Each number is 128 + 32 x the weight over its row's rms, rounded and kept within 0 to 255. Layers, rows and columns count from 0. The size above them is the row's rms in percent of the matrix's.

# layer 4 MLP down (transposed), 576x192, rms 0.0725, rows 154-189, columns 0-95
size [117 113 117  98  96  95 105 125 100  99 108 114  97  90  40 124  94  84  81 110 122 103  92 124  77 101 103  91 108 109 102 109  86 107 100  98]
[[163 120 163 122 124 113 178  92 103 106 118 126  92 139 107 105 126 129 194 126 149 176 147  86  64 142 144 118 118 119 122 180 126  85 152 123 112 147  66 101 139 124 157 149 126 141  86 121 113  73 107 110 153 106 113 136 125 166 113 159  56 146  84  83 107 108 152 137  75 102 164 151 184 181 142 112 126 180 127  85 111 170 140 133 191 107 167 140 109  80  98 124 140 177  98 167]
 [100 131 119 146 164 108 181 117 160  78 103 103 101 108 110  82 167 120 133 117 151 179 155 122 173  89 105 102 190 102 121  53 154 155 128 130 126 101 128 166 122 153 132 148 116 145 127 125  99  88 118 105 115 122 159 154 166 170 170 152 123 137 105 113 125 102 101 105 174 114 132 125 130 101 162  98 144 108 178 114  80 158 109  92 166 146 117 145 146 255 120  89 134 155 103 129]
 [149 138 127 109 140 114 118 141 133 133 115 140 119 136 124  57  84 107 169  97 155 157 147 129 127 124  69 190 143 137  57 126  73 107 144 117 202 104 131 159  91 102  72 102  87  91 115 161 122 121 177 118 123 151 128 180  69 116  76  64 142  95  89 151 109 142  56 157  83 154 101 157 134 154 176 175 122  66 117 132 113 137  97  87 124 121 198 174 128 130 197  87 127 189 152 133]
 [ 70  73  64 107 174  76 154 112 187 107  60 128 111 144 118 150 122 140 129 103 180 145 199 120  70 152 146  88 103 126 153 150 137 110 158 176 155 125 127 129 172 149 188  80 123 116 170 120 172 144 126 156 111 107 145 135 171  84 144 127  93  91 142 142 168 114  75 159  77 173  99 154 137 152 147 176 161 161  95 181  97 119 140 132 116 162 145 170 169 151 169 162 106 118  99 170]
 [169 168 197 125 133 130 154  93 143 147 190 177 121 142 120 131 111 129 152 141 174 143 123 108 152 151 120  61 169 115 173 123 121 161 122 145 124 107 118 123 150  60 160 139 135 140 111 127 165 100 157 149 182 144 119 116 156 102 140  97 154  84  89 156 130 142 150 110 140 159 115 114 146 163 130 132 129 161 178 149 118 117 130 145 191  94 111 157 106 255  75 102 116 114 119 140]
 [137 123 129 129 117 128 151 190 181 132 130 123  58 163 158 134  96 127  49  38 111 133 134 117 148 127 125 169  97 190 116 109 107 136 205 144 148 162  86 169  95 133 113 145 107  72 186 144 152  89 151 202 131 100 171  82 118 132 140  99 124  96 102 130 143 111 123 134 125 144 193 149 146 118 146 190 114 144 111 164 146 141 159  86  92 140  91 144 151 156 102 118 166 113 140 103]
 [ 56 136 110 146 144 152 132 104 110 144 151 123 103 163 128 108 146 113  99 139 125  83 131 106 155 153 146 121 141 133 128 158 118  63 112 154 155 159 164 146 115  88 147 120 207 138  80 120 191  84 175 116 133 112 152 129 150 122 145 138 110 110 168 115 108  91 130  75 102  98 136 126 156 133 148 169 120 134 138 127 115 166 106 159   0 173 124 151  97 255 176 118 159 150 153 162]
 [200 151 167 124 127 106  51 120 125 121  83 125 180  77 130 112  95 162 151  91  56 115 151 195  94 123 116 165  85 126 128 148  87 185 119 177  92 121  67 141  76 152 138 150 159  94 119 139 114  98 161 109 129 159 119  95 139 161 145 135 201 170 118 177 158 120 119 153 130  81 134  83 200 142 146 149 144 150 141 138 116 145  89 146 164 170 126 117 121 182 103 112 130 165  54  74]
 [129 138 112  81 121 132 133 118 128 117 183 143 136 149 115 171  64 165 142 123 126  85 122 152 168 215 122  96  85 110 152  85 160 157 142 171 109 116 105 145  82 138 139 128 140  82 126  97 141  97 104 123 138 112  92  99 166 172 141 115 104  97 119 136  89  99 101  89 133 162 122  86 166 143 143 155 158 161 126 119 170  60 104 142 150  87 112  73 141 183 176 128 160 103  99 133]
 [113 104 143 107 120 162 131 105 168 101 147 143 211 140 143 167 150 103 119 100 101 116 142 124 149 148 123 140 116 153 133 118 160  92 137 183 153 122  94 111 126 111 112 113 116 124 134 129 124 156 155 140 175  91 136 140 144 166 181 185 166 138 161 122 117 131 128 102 167  99 101 109 173 131 180 102 145 218 135  84 128  74  36 138 141 145 135 157 151 103 130 106  98 116  56  95]
 [117 115 131 135 126 147 132 150 134 165 116 109 122 119 120  73 139  24 111 118 121 113  88 124 113 108  95 138 156  91 132 137 117 135 160 108 114 100 163  60 182 116 108 165 105 138 122 102 153 157  84 155 144 166 135 113 149 153 141 145  95 154  90 140 123 177 128 109 119 162 170 178 110 101 203 200 120  97 201  91 102 115 134 123 111 135 144 178 139 115 136 151 149 106  98  88]
 [128 100  91 105 189  81 182 136 181 107  82 141 135 122 116 112 111 134 123 108 124 133  92 100  98 130 138  98  91 114 123 109 171  84  91 108 141 151 110 114 142  78 150 151 131 134 153  68 121 148 126 116 200 114 161 120 105 153 140  69 123 144  93 144 135  67 124 116 138 132  92 157 157 152 161  98 162 118  94  55 114 179  98 150 112  93 139 169 128 145 121 119 126 151 144 133]
 [119 188 158 128  56 140 166 182  71 105 169  97 110 119  85 148 171 109 128 153 131 168 109 128  98 108 114 124 180  95 116 134 136 117 126 107 146 133 138 137 116  96 174 123 101 139 117 114 142  92  93 135 109 119 171 103 142 100 173 106 148 175 145 162  68  99 126  91 127 159 143  84  78  21 105 110 171  83  55 104 100 151 152 141 177 176  83 151 152  91  99 107 123 145  92 154]
 [120  83 168 105 121  77 116 178 167 141 137 120 126 120  83 130  90 126 116 144 190 142 119 159 152 119 132 163 157 152 120 148 152 119 109 116 151 134 164 187 213 135  99 201  48 108 103 101 138 179 132 111 115 168 147 105 115 109 106 190 138  71 131 218 181 126 157 142  92 131  82 134 120 101 228 144  87 113 132 106 157 124 127 127 165 138 120  67 132 130 102 186 158  98  64  97]
 [161 131 151  98 137 124 132 103  84  60 105 127 134  97 157 137 101  54 109  87 133 165 112 161 105 204  87 118  85 136  84 139 169 139  98 158 154  98  90 151 141  63 129 144 123 133 109  61 164  81 172 108 141 132 140 209  43 121 121 185 142 124  86 161 120 132 130 132  60 102 165 138 124 147 142  94 139 178 125 117 198 149 154 153  80  83 134 195 120  85 127 141 124 133 137 110]
 [180 161 158 143 126  92  67 113 165 126 122 116 161  90 128  90 117 123 129 129 102 125 165 177 113 167 171 130 102  94 157 125  79 146 108 172 128 159 129 121  60 171 133 142 155  56 202 166 121  72  97 186 140 122 125 151 126 102 124 124 153 102  98 104 155 127  90 144 111 111 158  67 113 157 140 133 125 129 130 155  79  58 171 142 177 139 142 141  94 154  92 154 125  92 140 118]
 [136 163 171 122 132 124 144 111 103  86 123 134 126 125 130  95 117 154 116 132 116 117 160 119 138  95 186 143 168 148 144 127  81 148 114 130  90 113 131 103 120 117 115  97 161 203 162 108 123 140  80 197  79  95 129  99 106 122 131 110  76 183 136 119 132 113 122 116 152 107 165 106  97 129 126 113 143 123 161 117 141 101 121 134   0 133 136 111 117  82 154  87 125 125 209 161]
 [ 98  89 108 130 138 111 137 175 159 150 115 116  83 110 123 100 128 103  81  90 169 192 102 126 155 144 142 154  77 111 147  85 216 171 192 134 153  76 162 156 172 130 124 124  54 101 116 136 104 182  65 101 113 113 118 123 135 145 130 115 135  95  90 178 102  56 132 137 128 142 165 189 122 151 121 138  65 106 131  89 100  60 130 112 190 165 183 127 112  86 126 152 112 133 158 147]
 [124 130  91  92  76 162  85 148 155 117 118 132 159 104  94 147 128 161 103 117 138  76 125  95 187 116 151 110 105 155 144 113 125  99 144  76  78  98  76 114 178 103 133 123  67 126 168  85 165 104 107 170 101 162 173 218 170 109 169  99 126 117  71 127 178 162 177 104 129 119 128 131  81 117  96 145 122 164 114 101 122  89 152 137 117 135 163 187 160 130 119 131  74 100 159 165]
 [ 92 133 183  93 136 111 112 108 100  42 175 112 146 197 111 105 145 129 127 102 166 159 146 136 149 190 126 141 152 128 116 114 111 134  99 158  98 128 154  92  84  81 104 127 170 120  69 104 131 126 131 146  78 174 160 110 114  99 145 131 128 141 121 144 172 171  94 125  93  70 151  91 138 155  50 149 138 118 155 101 133 138  97 162 151  85  94 140 174 113 130 153 130 162 138 124]
 [143 125 204 110 140 184 152  92 159 129 181 119 113 174 100  79 109 125 163 130 148 135 144 140 167 115 108 134 170 126 107 131 121 131 159  98  78 134 167  79 133 176 100 105 109 173 139 117 129 152 107 119 125  99 119 127 144 120 138 120 166 120 166 104  73 138  94  38  68 207 120 108 137 142 143 157 126  91  76 144 129 117 108 139 161 123 128 169 199 176 113 114 124 121 135 174]
 [113  84 141  54 162 160 121 129 122  62 104 120 118 171 106 134 117 131  83 113 132 169 155 141 145 138 105  97 121 177 140 109 138 172 102 137 111 148  91 111  51 103 127 152  65  90 151 131 186 155 141 140 202 184 145 100 131 110 106 133 127 113  94 115 169 145 105 133 112 136 162  88 130  75  54 140 132 144 187 141 106 133 125 146 100 133 116 148 140 141 132 162 192 152 111 147]
 [113 126  39 163 176 106 143 152  79  86 142 138  75  68 120 205 184 124 142  68 133 125 140 163  93  86 149 154 142 145 148  50 137 163  85 154 125 148 184 134 163 160  80 148 129 112 138 163  85 100  97 121 130 104 110 106 150  91 183  74 150  88  99 135 102 107 139 155 106  96 133 149 119 141 161 120 125 102 189 101 135 139 156 120 168 151 139 158 159  66 124 120 108 111 128 161]
 [119 121 118 153 128 177 129 156 116 103 129 122  59 134 132 136  87 135 144 103 116 155 114 133 170 138 178  99  79 125 102 129 129 132  80 142 161  73 160 159  72  85 128 152 118 156 171 160 167  93 123 108 109  66 116 132 110 173  82 111 131  87 122 118  99 147 146 130 118 120  94 121  88  87 131  67 191  78 103  93 130  82 103 106 119 122 134 195 167 106 132  85  77 150 182 117]
 [161 143 122  93  98 130 146 142 131 132  92 143 169  95 134  52 164  87 129 112 135 148 143  82 111 158 161 105  94  90 100  83  92 145 112 132  72 167  99 117  67 158 125 132 183 161 132 134 138 108 107 128  81 127  82  84 150 130 121 171 128 145 122 135 169  99  74 112 104 114 141 108  56  88 126 206 118 124 107 114 151 132 171 133  95 107 170 151 145  97 135 155 113  95  72 141]
 [106 116 161 100 115 148 170 122 149 156 100 134 106 135 175 143 112 134 158 155 132 139 172 165 119 173 172  95 101  97 109 101 106 115 120  83 179 139  92 130 127 182 171 110  79  91 160  98  88  77 124 167  77 189  85 113 131 111 161 144 146 141 175 174 134 118  90 102 130 203 158 144 208 121 187 168 163  88 118 112 129 107 152 141  72 152 103 142  69 115  88  96 149 124 102 112]
 [114 183 179 113 103 109 161 187  71 109 116 103 108 146 127 111 106 123  92 149 124 149  74 139 145 166 132 173 120 116 111 131 145  81 140 107 159 162 145 129  76 114 132 132  73 104 160  99 145 148  99 183 114 161 132 106 131 140 127 145 125 161 173 106  94  82 109 112 169  94 156 155 113 166 135 200 135 126 149 103 157 109 116 125 203 192 145  88 119 147 154  98 150 136 145  78]
 [103  78 131 139 142  86 221 166 125 145  60 108 130  86 108 151 141 163 163 145 146 128  98  73 118 162 127  85  88  95  69 152 176 108 150  95 138 118 165 140 169 200 131 141 105 161  82 149 131 100 112 136 151 163  89 137 132 132 129 130  74 126 115  65 118  55 130 108 144 160 177  87 129 159  97 152  91 123 133 166 152 121 166 162 136 108 129  85 107 209 112 161 126 113 128 165]
 [199 176 154 131 128 117 167 103  70 116 140  89 111 109 187  82 152  85 124 131 130 108 129  97 131 156 122  71 144 113 110 111 118 125 106 120 107 157 125 126 122 111 144 137 127 148 166  93 142 144  73 115 131 177 141 133 133 147 105 175 119 135 143 116 113 161  91 124 135 113 158 186 100 106 142 101 187 196 153 115 146 141 146 154 213 110 154 162  85 255 114 110 151 147 145 105]
 [128 153 104 105  85 128  51 129 154 171 159 137 111 151 148 133  56 168 128  79 144 151 155 139 113 124 128 155 125 139 140  82 132 118 120  93 130 156 154 142 100  88 140 137 126 157  88  76 130 126 182 162 140 134 145 161 104 154 146 126  62 117 107 129 131 112 102  92 141 100 136  77 112 121 116 127 132 106  98 107 136 142  78 123  52  69 125 106  78 255 134 114 134 156  96 117]
 [102 146 122 115  96 107  88 106 114 142 171 141 148 121 183  98 130 164 165 101 111 130  92 105 145  98 172 137 129  84 170 113  84  79 111  92 117 154 136 190 139 115 117 125  69 165 191 110 140 138 179 156 130 138 181 178 133 132 118 143 164  71 156 149 133  85 152 122  13 152  87 106  55  87 116 157 202 140 134 127  92  60 166 205  79 123  81 188  99  40 115 150 120 113 113 139]
 [173  70 106 160 157 102 111 143 141 148  98 174 126 139 112  68  92 132 162 136 161 157 127 130 138 110 159  97 139 135 103 138 140 165  91 111 122 164 160 138 108 127  99 111 186 157  81 119 162  68 164 170 148 149 129 199 173 129 121  97 184 131 142 129 154 121  91 117  72  97 131 111 127 147  90 126 119  89 138 120 130  80 194 155 126 102 104 105 131 224 149 120 157 172 122 151]
 [136 122 117 128 125 145  84 108 108 138 130 124 188 169 167 141  77 153  88 193 127 160 143 137  91 115 156  99  74 111 181 155 144  89  62 104 192 121  43 161  97 117 117 151 186 163 156 141 154 156 114 130 117 104 154 143 184  96  86 129 146  69 161 117 117 171 120 155  84 143 107 154 147 146 144  91 170 108 158 183 142 122 126 164  97 111  85 152 128 122 137  98 118 118  87 111]
 [ 73 144 117 157 134 148 137  91 124  92 134 127 101 141 147 151 141 145 188 143 145 145  88  81 107  97 117 111 165 141 202 163 161 122 116 103 152 103 126  67 117 152 116 135 115 252 167 185 122 101 143 147  99  95 103  91 145 146 128  91 113 207  67 137 114 124 148 105 159 115  96 114 120 118 181 111 145 135 128 103  74 109 149 157  30  73 160 153 128  96 140  93 103 138 158 140]
 [142 127 173  73 107  82 157 121 169  96 104 141 192 160 184 127 118 167 125  72  97 117 159 199 121 149 126  93 100 139 155 124 125 126 109 124  81 159 135 115 127  86 124 131 193 137 170 148 159  97 116 108 131 127 148 179 173 170 133 153 147 112 129 138 120 130 135 118  77  99 104 113  36 132 129 160 116 163 125 189  75 150 160 163 138 130  93 167 110  55 141 144 125 138 150  70]
 [153 126 131 108 158 116 126 129 129  84 120 118 150 106 121 193 103 119 149 169 143 122 119 152 164 107  97 128 167 124 146 129 172 132  57 119 173 114 109 170  64 153 109  92 146 147  56 150 118 116 216 120  83 156 103 158 158  73 123  85 107  49 143 154 114  80 101 140 136 127 139 133 121 103 109 107 144 163 124 147  99 130 154  72 113  82 148  74 149  88  92 131 128 102  71 107]]
# layer 4 MLP up, 576x192, rms 0.0761, rows 155-190, columns 0-95
size [115 105 102  99  98 102 102 101  97 103 102 100  95  51 110  95  90  77 109 132 100  94 116  90  99 105  95 109 105 102 105 100 107  95 100 100]
[[153 155  91 148 100 146  93 142 136 149 102 126 131 139 103  66 193 132 128 129 101 175 121  85 130 116 137 147 170  51 127 144  41 176 108 137  56 113 180 154 134 119 114  83 132 101  81 137  96 136 136  99 164 164 108 161 141 169 190 145 125  82 102 125 134 137 183 117 104 104 166 107 101 147 173 128  87  67 110 108 135 134 149 149 141 180 137  93 131 136 150 138 150 175 105 154]
 [160 110 145 119 133 174  75 139 187 160 140 169 150 221 111 134 144  99  94 102 118 133 116 115 124 116  72 144 106 110 123 189 144 145 140 131 142 147 100  96 114 199 140 128 154 104  67 137 107  98 195 129 129 141 130 102 109 134  82 115 131 136 117 181  91 124 154 106 103  57 131 135 170 181 123 129 163 100 119 165 138 137 158 111 147  76 140 119 156  96 165 193 180 111  92 121]
 [169 171 132 142 116 103  78 143 127 132 111 132 112 160 138 162 167 145 135  36 106 116 120 139  84 109  86 133 124  99 161 150  83 172 203 146  75 101  93 141 164 157  36 130 167  90 123 134 148 165 125  93 155 108 132 165 114  82 142 151 170  77 144 177 210  97 104 134  94 135 130 112 214 160 159  78 101  67  66  94 197  88 171  78 126 108 124 111 137 133 105 104 111 129 108 128]
 [189 154 102 163 106 114  95 174 117 168 115 114 116  94 123 146 178 128 162 103  90 132 132  91 138 101  82 205  95 128 109 175 140 173 138  77  72 127  93 131  84 158 131 101 155 131 153 184 135 127 172 120  81 107 122 112 120 113 138 133 157 155  49 111 148 183 139 130 114 117 183  90 129 143 173 145  50  78  93 112 154 129 145 162 111 135 170  65 140 123 120 100 119 120 154 144]
 [168  79 168 160  74  95  91 139 176 150 150 138 123 191 138 117 149  84  86 108  89 187  53 114 135 116 131 122 177  73 160 126 143 111 127 165 164 113 132  93 130  92 162 126 142 126  99 119 109 119 147 114 171 123 109  94 146 145 103 166 102 149 136 102 161 128 182 162 123  90 122 101  92  96 126 127 175 110 104  70 134  40 186 152 166 129  91 171 188  84 120 182 136 140  90 120]
 [136 186 128 107 117 137  71 157 188 145 144 198 137 155 122 111 180 149  82 138 118 147  89  90 166 101 156 139 102  60 157 150 165 116 139 169 144 137  82  81 112 101 202 122  89 135 139  91 135 120 168 153  82 137 133 148 126  90 111 101 113 113 191 114 124 107 164 113 101  74 136  79  93 161 203  92 161 112 125 134  99 114 145 122  79  72 180 138 105 135 132 146 160 133 131 118]
 [177 161 117 142 140 139  44 125 206 161 132 189 132 131  99  64 196 164 135 105 144 126 133 126 168  84 139 133  81 129 170 142  67 169 154 113 117 110 115 119 133  91  88  83 166  79  97 110 126 116 167  89 140 106 140 118 124 113  96 100 130 119 134 160  72  94 121  77 124  85 204 117 145  67 161 129 114  78 161 112 155  57 143 117 156 145 177 120 157 129 121 133 147 135 137 134]
 [175 138 101 185 123 137  91 123 105 137  97 145 140 105 118  94  97 119  86 101  99 134 141 126 113 118 135 177 103 175 139 169 124 144  95 160  87 125 143  97 113 219 146 122 151 114 114 128 113 167 191 117  91 161  94 123 171 115 100 127 138 114  85 138  67 231  69  99 170 117 194 120 165 231 165 176 163 152  91 154 129 124  95 119 136  93 158 121 179 141 125 138 149 141 150 160]
 [161 141  95 159  92 115  92 175 168 110 134 121 133 127  70 167 151  71  74 102  88 119  59 117 181  96 130 113  92 113 119 120 105 112 137 169  85  90 150 116 115 134  21  99 109 123 131 121  83 132 164  65 153 148 101 126 171 145 162 139 176  75 128 125  98 131 152 130 136  88 138  63 111 190 137 120 128 163 121 136 138 103 130 100 132 174  99 124 172  93  80 158 126 117 124 110]
 [160 149 171 115 143 214  86 135 159 146 149 157 159 145 114  80  92 161 126 121  85 116 104 108 107 146 126 129 104  84 119 116  66 170 120 164 118  99 122  67 132  86 138 143 173 118  76  83 129 140 185 124 105 105 116 102 164 122 114 112 114 122 126 152  99 170 106  49  86 113 106 108 160 131 175 124 201 121 111  74 117 131 155 178 136 154  92 101 160  97 123 172 109 169 104  82]
 [116 146 152 119  98 133  50 188 154 162 166 113 119 149  90  70 149 146 146 126 101 160 193 174 131 100 168 118 160 102 129 100 114 155 172 167 125 141  79 103 102  90  65  95 153 126 121 111 126 125 142 124 151 149 115  95 179 139  99  91 131  76 162 145 157 163 111  98 130 100 155  71 186 142 138 120 128 122 122  99 150 153  93 142 111 137 151 171 131  90 140 199  99 128  70 184]
 [178 134  77 162  49 168  59 108 167 188 130 192 113 116 134 100 160  97  89 139  73 164 166  80 123 168  97 135 102  80 123 121  83 151 138  91  91 120 164 103 124 123 112 100 141 157 105 161 170 143 116  96  81 133 190 140 132 126  82 146 123 163 191 134 132 175  92 143 133 115 172 130 107 160 106 124 152 106 132 138 176 123 155 101 134 109 105 171 146 125 144 160 150 156  91 183]
 [162 153 159 156 124 172 108 105 125 136 154 129 136 139 108 143 178 125  31 150  90 107 135 130 156 143  84 148 135 135 154 139  47 150 147  93  79 113 127 106 105 159  93  96 156 108 116 123 147 149 108 137 121 149 186 150 132 151 132  69 135 128 116  99 107 156 151  66 140  88  97 124 147 171 131 119 163 139 184  83  44 104 168 131  73 106 169 161 148  99 128  90  93 185 125 119]
 [193 152 151 162  69 113  49 207 147 193 138 166 190  64 142  68 159 152 109  88  87 101 137 143 126  99  99 140 123 127 161 163 101 122 146 113 105 144 103 117  97 110 123 123 107 124 146 117 115 175 157 132 114 152  80 153 171  92 156  79 128  83 162 182 138 145 159 140 122 110 163  63  96 175 146 117 135 118 110  87 141  88 135 125 126 115 145  91 158  65  76 155 170 136  67 162]
 [187  84 142 148 135  74 103 128 188 152  65 120 146 111 173  85 149 149 122 127  27 172 149 142 145 100 136 108  68 130 174 139  68 138  69 149 109 119 127 116 119 138 104 163 158  96 142 186  92 106 159 134  89 121 127 114 115 146  96 124 169  91  69 155 122 151 127 204 123  84 152  49 163 148 131  86  87 120 133 156 187 132 158 123 169 120 116 141 145 130 121 189 151 148 104 201]
 [137 179 108 165 107  92  92 144 143 134 113 138 148 148  93 134 123 208  66  41  95  91 111  77 149 111 124 161 143 164 143 179 109 135 176 177  79 121 118 108  95 160 121  41 185 137 129 110  95 186  99 170 106 147  70 115 113 156 150  60  91 112 138 108 105 145 119 128 134 106 174  73 163 155 118 120 141 163 162 126 176  77 107  66 115 100 171 105 151 127 139 116  98 164 110 153]
 [141 154  80 135 122 160 102 130 107 152  95 124 203 136 114 127  99 164 142 145 127 157 140 155  70 168  89 130 142 143 217 176  70 120 178 162 138 116 166 157 117 141 108 103 150 109 171 125 152 193 189 154  87 180 121 103 165 127  94 117 154  94 166 147 144 145 149  66  67  90 118 133 162 129 170  92 163 128 117 144  83 135 137 121 108 121  78 133 117 110 131 123 143 148  81 116]
 [168 167 135 175 116 162  72 163 128 203 125 153 174 175 107  84 123 136 124 133 133  97  97 128  85  68 127 139 146 126 172 117 137  90 148 142  99 107 106 130 107 172 138 157 146 104 125 140  86 192 146 118 148 184 142  93 174  93  65 119 132  86 142 161  98 170 165 132 146  96 149 149 126 158 147 152 117  92 138 123 118  71 134 178 134 136 103  63 171  98 124 102 170 169 121 110]
 [124 122 143 154 128 114  87 128 127 166 126 106 119 175 131  57 150  72 136 113 108  87 169 115 130 111 123 140 111  96 123 157  81 103 161 144  96  94  63 120  47 151  77 101 182 100  81  86 116 136 153 116 103 162 127 148  71 126 158 118 138 105 150 160 140 135 122  86 128  55 184  77 179 143 145 122  66 110  82 159 139 118 141 106 149  83  90 124  92 128 147 133 115 203 101 136]
 [150 202 131 143 117 160 108 187 144 167 122 144 164 162  82  68  96 117 100  64 125  92 137 109 161 114  82 180  85 104 148 134 107 125 185  83  60  96  92 137 125 205  75 107 105  91 107 125 102 160  64 126 139 133 105 118 169 151 151  95 147  88 155 156 125 118 125  53 108 129 149  94 128 192 163 132 152 134 114 138 146 117  80  92 107 109 151 135 149 112  93 137 144 161 100 184]
 [170  56  84 185 123 149  93 122 156 135 105 121 142 145 102 105 115 161  98 138 112 133 128 116  71 130  58 203 130 105 194 132  57 136 130 141 147  61 118 149  95 139 129  91 181 101 137 113  59 131 192 114 160 139 132 129 180 114  72 102 163 113 146 146  93  91 175 153 101  83 169  68 139 184 114  57 114 174 162 137  97 128 152  72 144 111  76 156 137 101  68 159 112 144 150  86]
 [163 111 102  98  94 148 111 113 177 155 162 151 155  76 144 131 153 137  45 130 134 108 104 147 157 181 125 121 107  95 169 188 161 130 102 111 162 103  83 186 165 117 153 135 133 131  88  75 142 146 110  76  94 213 113 133 120 105 139 127 145 111 184  85 164 160 129 103 109 170  98 133  94 104 142  95 134 119 187 122  75 108  97 179 113 102 111 145  94  71 106 117 147 136 105 127]
 [162 129 163 167 125 133  49 163 136 151  88 147 110  72  81  85 125 118 141 119 113 138  80 139 116  98 101 110  85 132 108 136  98 160 111 135 138 113 120 125 102  89  81 175 117 147 169 124 168 127 133 142 121 134 103 140 150 105 102  96 154  67 139  83 108 105 116 144 135  87 106  88 164 127 153  34  72  94 114 104  98  93 136  51  84 130 119 148 157  89 105 180 127  93  98 178]
 [146 111 129 169 140 124 114 145 133 133 118 128 155 170 128 154 115 239 136 111 139  84  73 153  74  93 128 189 162 166 181 144 143 144 170 137 111  98  97 160 146  97 112 137 121 122 161 134 136 120 133 112 149 142 128 133 131 101 181  89 143 101 117 142  73 168 183 121 157 120 111 116 154 156 174  52 167 171 104 108 146  97 138 105 104 132 123 125 116 108  92 130 100 177 161 117]
 [117 146 172 209 103 115  69 188 110 177 160 121 107 124 100 147  79 144 104 139 113 118 124 145 134 155 102 130 115 107 184 140  88 200 171 140 108 122 130 166 141 134  83 108 104 123 142  76  94 144 183  81 163 130  71 126  96 100  74 159 116 139 140 173 125 143  98 147 135 144 113 146 169 134 172 144 147 132 143 121 210 132 125 106 125 111 107 126 157  88 137 154 113 119  69 138]
 [165 144 115 105 140  66  78 143 193 134  93 174 127 130 135  76 145 109 113 106 118 151 119 112  59 149  83  90 104  99 143 120 103 149 132 138 134 151 107  92 127 132 118 155 177 108 139 113 142 169 120 143 137 177 170 193 114  81 132 141  93 163 103 135 111 126 180 147  95  91 104  79 112 133 221 114 196 115 110 103 106 118 104 120 129 138 156 118 191  65  98 193 159 150  80  94]
 [178 114 127 102  44 165 131 176 119 231 118 163 100 109 125 149 109 128 136 132 187 149  86 122  82 125 141 160 118 146 106 152 163 158 172 130 175 119 127  80 144 135 120  82 110 140  62  68  86 209 147 135 121 161 112 138  96 122 112  94 157 109 146 153 104 157 116  79 142 130 145 113 124 152 152  91  72 108 148  91 167 154 131 108 115  92 117  94  97 117 106 166 131 104  58  83]
 [177 109 121 178 107 127  99 185 134 142 105 105 132 134 112 105 196 148  83  87 121 121  96  82  87  80 128 112  76  41 140 170 135 122 135 107 106  64 149 130 129 130 102 129 194 117  82  73 123 176 107  67 129 125  62 119 147 118 125 149 104 130  88 141  63 160 116  74 108  91 165 123  98 147 178  61 163  93 143  86 168 134 175 137 161 122 165  89  94 122  80 125 114 163 130 107]
 [136 130 103 100 104 104  93 226 136 161 150 139 126 114 101 106 160 214  87 148 144 138  85  86 127 116 105 192 151  92 142 146 154 104 148 126 119 161 106 104  83 123 154  84 135  93 112  95 124 174 117 137 103 155 136 119  94 129 102 108 135 125 105 114 105 136  69 148 195 108 170  85 141 167  89 107 176 131  78 124 138 102 131  70  92 155 136  86 163 139 153 125 111 216 103 131]
 [176 158 111 153 127  85  99 171  95 162 105 144 140 160 187 114  92 151 151  99 101 138  74 103 130  93 141 149  71 107 129 146 159 107 153  97 147 158 168 150 145 129  93 166 143 102 107  95  94 205 198 116 113 171 127 111 110 141 117  77 142  63  93 149 121 128 131 143  93 130 162  96 181 112 150 111 125  82 117 135 156 100 125 140 116 112 106  64 131 104  47 124 143 136 119 124]
 [142 132 141 140 116  69 110 156 140 141 116 147 169 118 155 176 121 145  99 158 176 148  47  85 138 126 102 140 148  63 118 127 147 123 126 114 131 159  99 146 143  91 128 153 178  69 149 133 137 164 131  96 141 182 108 163 188 143 182  15  95  97 116 134 128 157 191 167 114 143 102  67  72 170 190 123 122 108  85  93 139 142  97 111  82 118 127 150 114 116  97 149 112 101 120  84]
 [145  82  85 111 144 121 123 161 134 155  86 141 131  94 144 143 146 106 134 117 159 145 102  62 169 122 114 133  88 128 112 114 126 220 163 158 122  74 112 165 106 164  54  93 150  68  90 117 135 173 142 135 180 135  84 158 164 103 195 103 108 115 117 186 128 136  95 172 189 125 180 107 154 115 105 125 115 134  98 112 121 124 174 103  98 108 162 132 156 113 120 139 100 196 132 180]
 [159 156 127 139 130 134 100 142 108 165 149 138 159 147 109 132  91 137 104  84  89 125  72  42 159 123  65 163 136 123 170 183 157 173 109  96 120  72 141  85  43 137 101  86 108 140 148 167  94 180 111 121 141 143 100 114 166 133 116  65  73 145  65 138 124 124 128  99  99 106 113  98 128 199 149 106  86 169 109  93  73 122 165 113 108  75 129 110 131 103 132 109 140 117 143 182]
 [172 175 156 157  51 110 105 185 135 174 127 121 117 137 164 114 129 111 146 141 131  75 114 121 158 140 127 134  87 124 189 135 131 160 147 106 165  86 124 127 127 114 128 122 133 112 100 120  65 150 104  71 117 110 110 158 140 166 100  89 144  75  97 129  98 168 127 138 185 120 153  86  57 169 131  61 136 125 106 126  91 159 155 143 103 119 138 138 107  61  85 152 128 213 140 109]
 [190 145 148 154 163  98 108 120 156 147  87 102 175 150 130 161 174 116 135  97  82 148 129  99 123 157  84 138 111 122  91 118 102 168 141 166 145  67 165 103 105 143 115 145 150 107 124  64  87 178 173 109 140 188  87 137 120 111  78 136 126 145 130  98 131 139 154 128 102 181  91  98 137 111 143 109  74  79  98 121 115 128 195 167 123  88 202 149 207  82 154 103 120 123 150 198]
 [158 181 145 197  67 110 123 150 131 108 183 130 142 181 105 126 137  89 123 100 132 149  79  88 126  93 120 127 105 155 128 173 134 105 120  90 137 111 107 139  90  99 130 126 113 108 135  83  95 170 152 129  86 175 158 143 180  81 124 168 194 123  64 143  84 157 194 126 147 132 111 168 156 149 158 113 151 177 178 126  90 119 136  86 121 155 102  97 170  80 131  97 170  72 117 149]]